{
  "num_hidden_layers": 15,
  "num_key_value_heads": 8,
  "vocab_size": 8192,
  "norm": "layernorm",
  "positions": "learned",
  "init_std_up": 0.0497,
  "init_std_down": 0.0,
  "init_mimetic": 0.7,
  "warmup_steps": 357,
  "decay_fraction": 0.655,
  "final_lr_fraction": 0.02,
  "batch_tokens": 65536,
  "doc_mask": false
}
Each number is 128 + 32 x the weight over its row's rms, rounded and kept within 0 to 255. Layers, rows and columns count from 0. Numbers have three digits each. The size before them is the row's rms in percent of the matrix's.

# layer 5 MLP down (transposed), 1024x256, rms 0.0731, rows 423-433, columns 128-255
085:126121127161136051102144100121162132127148168162133156093097145157078165130121093111126191133055086169133171148073114145145152094117137188089077117096112122101122106164106168112140129127121113140143158117122106175155119119211095139139211138142139013215172120151105085154089055133119144190137127118095095065144111123158154140117129117123115137083170164123101132148140152092197123185107
101:119128112124120105170104113080132111174111154144128058105072137052163194108146082177196089098119114130080179145114111121064123074119149130146092141151191124150139167200147103094090112107117086144082131146144166092103125108142125156167162087121192127076085116153111135113186158109122143162081143156124164109105091162152129048154199151139122186176164099129088128121079091102094149133121
107:113182206154131110163143193155136159090124118102169131170164177152134073172127148090166114123162117123115160177114208156140103083019117123113138125094077102135167105111104194086101182149111130091127113195063145076155098155133152157092127127085135116136176137166126160074055111131133171202145100103077075156122164114177113116066139128145166089081160105125086107158132118109076131191143
111:155143100146127142142142138060175064203134118087109179164146130149130145088136069127131135117137119156125145148099148078091159079112105101088159082132184085090110114112092042147111165170191149151161168096138144092150071123175102155100112137180134103142134109178100134115139151119123105132129158103130095057170084178062089092123093118047065138160094176141157071132204085140185172125148
106:127173162136131110121140088137101094111133187091137113111128141129164097127153100174155116145156147064135144156185190139119181164148160176107131103120151108103176189062128124111124145096154170111123134105177101179182144098136077131124102111126077133117090129155085146141153071139105078134153096153155119132118171121144149122135061086127105173091154072100191087123127142089136116158103
136:172084097095114111134133124128141106174084139144108194109085176127122121129158136120113138070150138109153082093142144162108123145130166087049135161123169080080135119105118143095112125073135036132131116128121103136153063149112132124151102112093123192134074118134136198167216158128132137131121103121085109209127105060157113163164125108159083172148138170180162204102164135156131134125127
072:133158173075147133182169152135111081202183148128130063089168067104124103134076137123122130116076093120155132113141084168101117109164150133110110201139112123111145079140158108121108163131084142176140184146065158137095119100168122106108141119169099055146179092108106116153085158130094141114179164097183143119141103109089157157166085114124062108116070167152087094160148132134128136127112
075:113142146100078148096150118095091080136152175165139146088130132160170131161104108068044139114122107186102123105169160137144177089141157136081107110088110135100092101077098126128096101134133121149163135131137087095115172169138096108151157116124109138087100173173148170096154175131134112153171164062119056077115132106196122109185142122172123067143144120161154130154152164086160112139142
091:092125137115111119113125097154112144138195166123147118163107098161098071109177125106170074158099050131092086154139123190124106125082195130120150116137095124110097122160078126170095145162122125118097076180182181144140112175135140169070119208121121148083161114175082109085113173143075173092129111174131172029145115115130072149154152144149101147115141165086104114139184132140212174149112
080:101096134109076125125124118171188103138089115111175117126115099140150092135100107103112172150116179126107129130077092160157159166155126155088102133078136124145171179141104145195171140088092153152175174081165101150123163121169101132130195156141085152123051113189103098134107114117146070120184109073101117159165123142127140066150128155129087115165142185094094087141101120142132130140071
081:129122196090121143058125143140167060158134107115149163150103115137105122111115133109120149110130132108125149099140038126108142161094150187055184103084170069106159115071125156104095132158122119140140126189117118118117126122184160182154104118171104108119125168118130176125151088124135137101088135131179095112103186148117156168163129071127137105096150139088110191168162078133090074196109
# layer 5 MLP up, 1024x256, rms 0.106, rows 424-434, columns 128-255
105:178124051173103093101127103112139123173110107133158081078060148097121166169144158144071128106120107136164082132067083150145187074133178150141143124070172138157081141144094167206147119196114106084139166175117124122127138136133125204138142092154139117168141138134122153123159089094028103171111120086147110102139102128175172133111158121114083150097166124127126087192131136092124139110128
106:114152106124184086039124095120119112111136172115124128081080151113143124132132135112192123178091095110134152133140080105098166041096203123115125125149146129128112149113193086126165083136154127104153157151141078127075122149193164142190122062151094097161140118195125175140136141105108126122145156127153118092126069117172192112113124119132078117177127163105195115122129132105091085120125
101:121128088130112123127120128168127184128136098201078089114123127208169099140106104130102150123140079220130106118142117114105188071118086126130092108089116137177099118135103072140167145192123097134162145208115099105145101175133090106146228093142105111079183184107119124088079106120115099128136078055127180108156104129136179092117066144142104140147152124140081170142133161161112139059105
099:170160065129114120107140128131108180059163077140110117093089164175149080137087086154128140166136130147045076152057079043099192156109184192119138120104126166082125137151062117147118111148107131155120145148110123113159103092115117136093154163143158118141163157168174122085094130124093106155111162126110201104168115092163157133110156141102121100101161156105140102097159155133116130151147
112:055117091151172146102096150091103136144129121118142101127119093107114140118148114226108141095135119161072212131118153164116143133158207095159107085093100129156165119135084100139161128135145128140184110165129092135086081137112076106150133122191119142136117154096142124158104122133114133133124171150147073095169149114189192107089136113164096146127203179127112164127079075134125161186088
089:113101127151151070068117121058233077093181101114094068077133149172118114110131131116074148145126167156177161145122115135050136137148144106081150132078090105098153109154135070147113088162088037146120130146140104156137121141180119151151116142079111140121149111202156101093149168141116136091122088135205158107180154079148143174146097178076132106089141092121122112098106068125139172142086
090:071156154108120126126165138131078128122171166135142116087104123170088077078163112160193151071089111186080102110139131146086105150061140103192109154136128164144107094127136137137114171166134117144151130110093143106163123132116078042116145128163167164097105147110156170124103095124128128111157115153051169114159166051096137138129178168140124103145140100091108129116101177110136142162131
108:127138118202126106076165077177140097086159164154151144121081179198092140113127161154180161066136043169170113102113135145097174196137083123136129073099087154126177104142077130112151122095161181164104171117139126142140079157170122097149112146159091114142150124133069158155136121165087133137187104144044133102160135131146114137084109114146121145117114164113109086181133151129135091168140
095:144143085130098126165131203090107147150119150156051149093137137155144116082062116152174168144114071120089154106113151163150172134099139109182072158144129062126155165151101088136104153192138121114133117215117089126210114064098138079141156114179162094099193143122117132097078106114117114129116161120118130119183115105159165132116159157163144149110143113126095141181109149129155110131167
096:137119140147134091171160103142135070143143171101089201118157155133153094147073119097174164136120121148154116152106131165120210053125140146211144063108153095164105104161119102134181144107161188148091155058120151128157147144129077128115108116144158154170138112127091136171097132101118159211162135123089139118164055140144142074060129116035135139122121167113141113137162158096159196144093
106:157160113170098102116184132129135153108130098121136138160130144143109157187108119110159172105132076128074130102104121109140182118093089140163123151070099124078113066154146140146094175110163207116095200149083093089141087152124113168158161082133137103115192145168141152171111140124088131213158094087143140123137052112143147127132198144102081132139168156109149110188183159032110105125154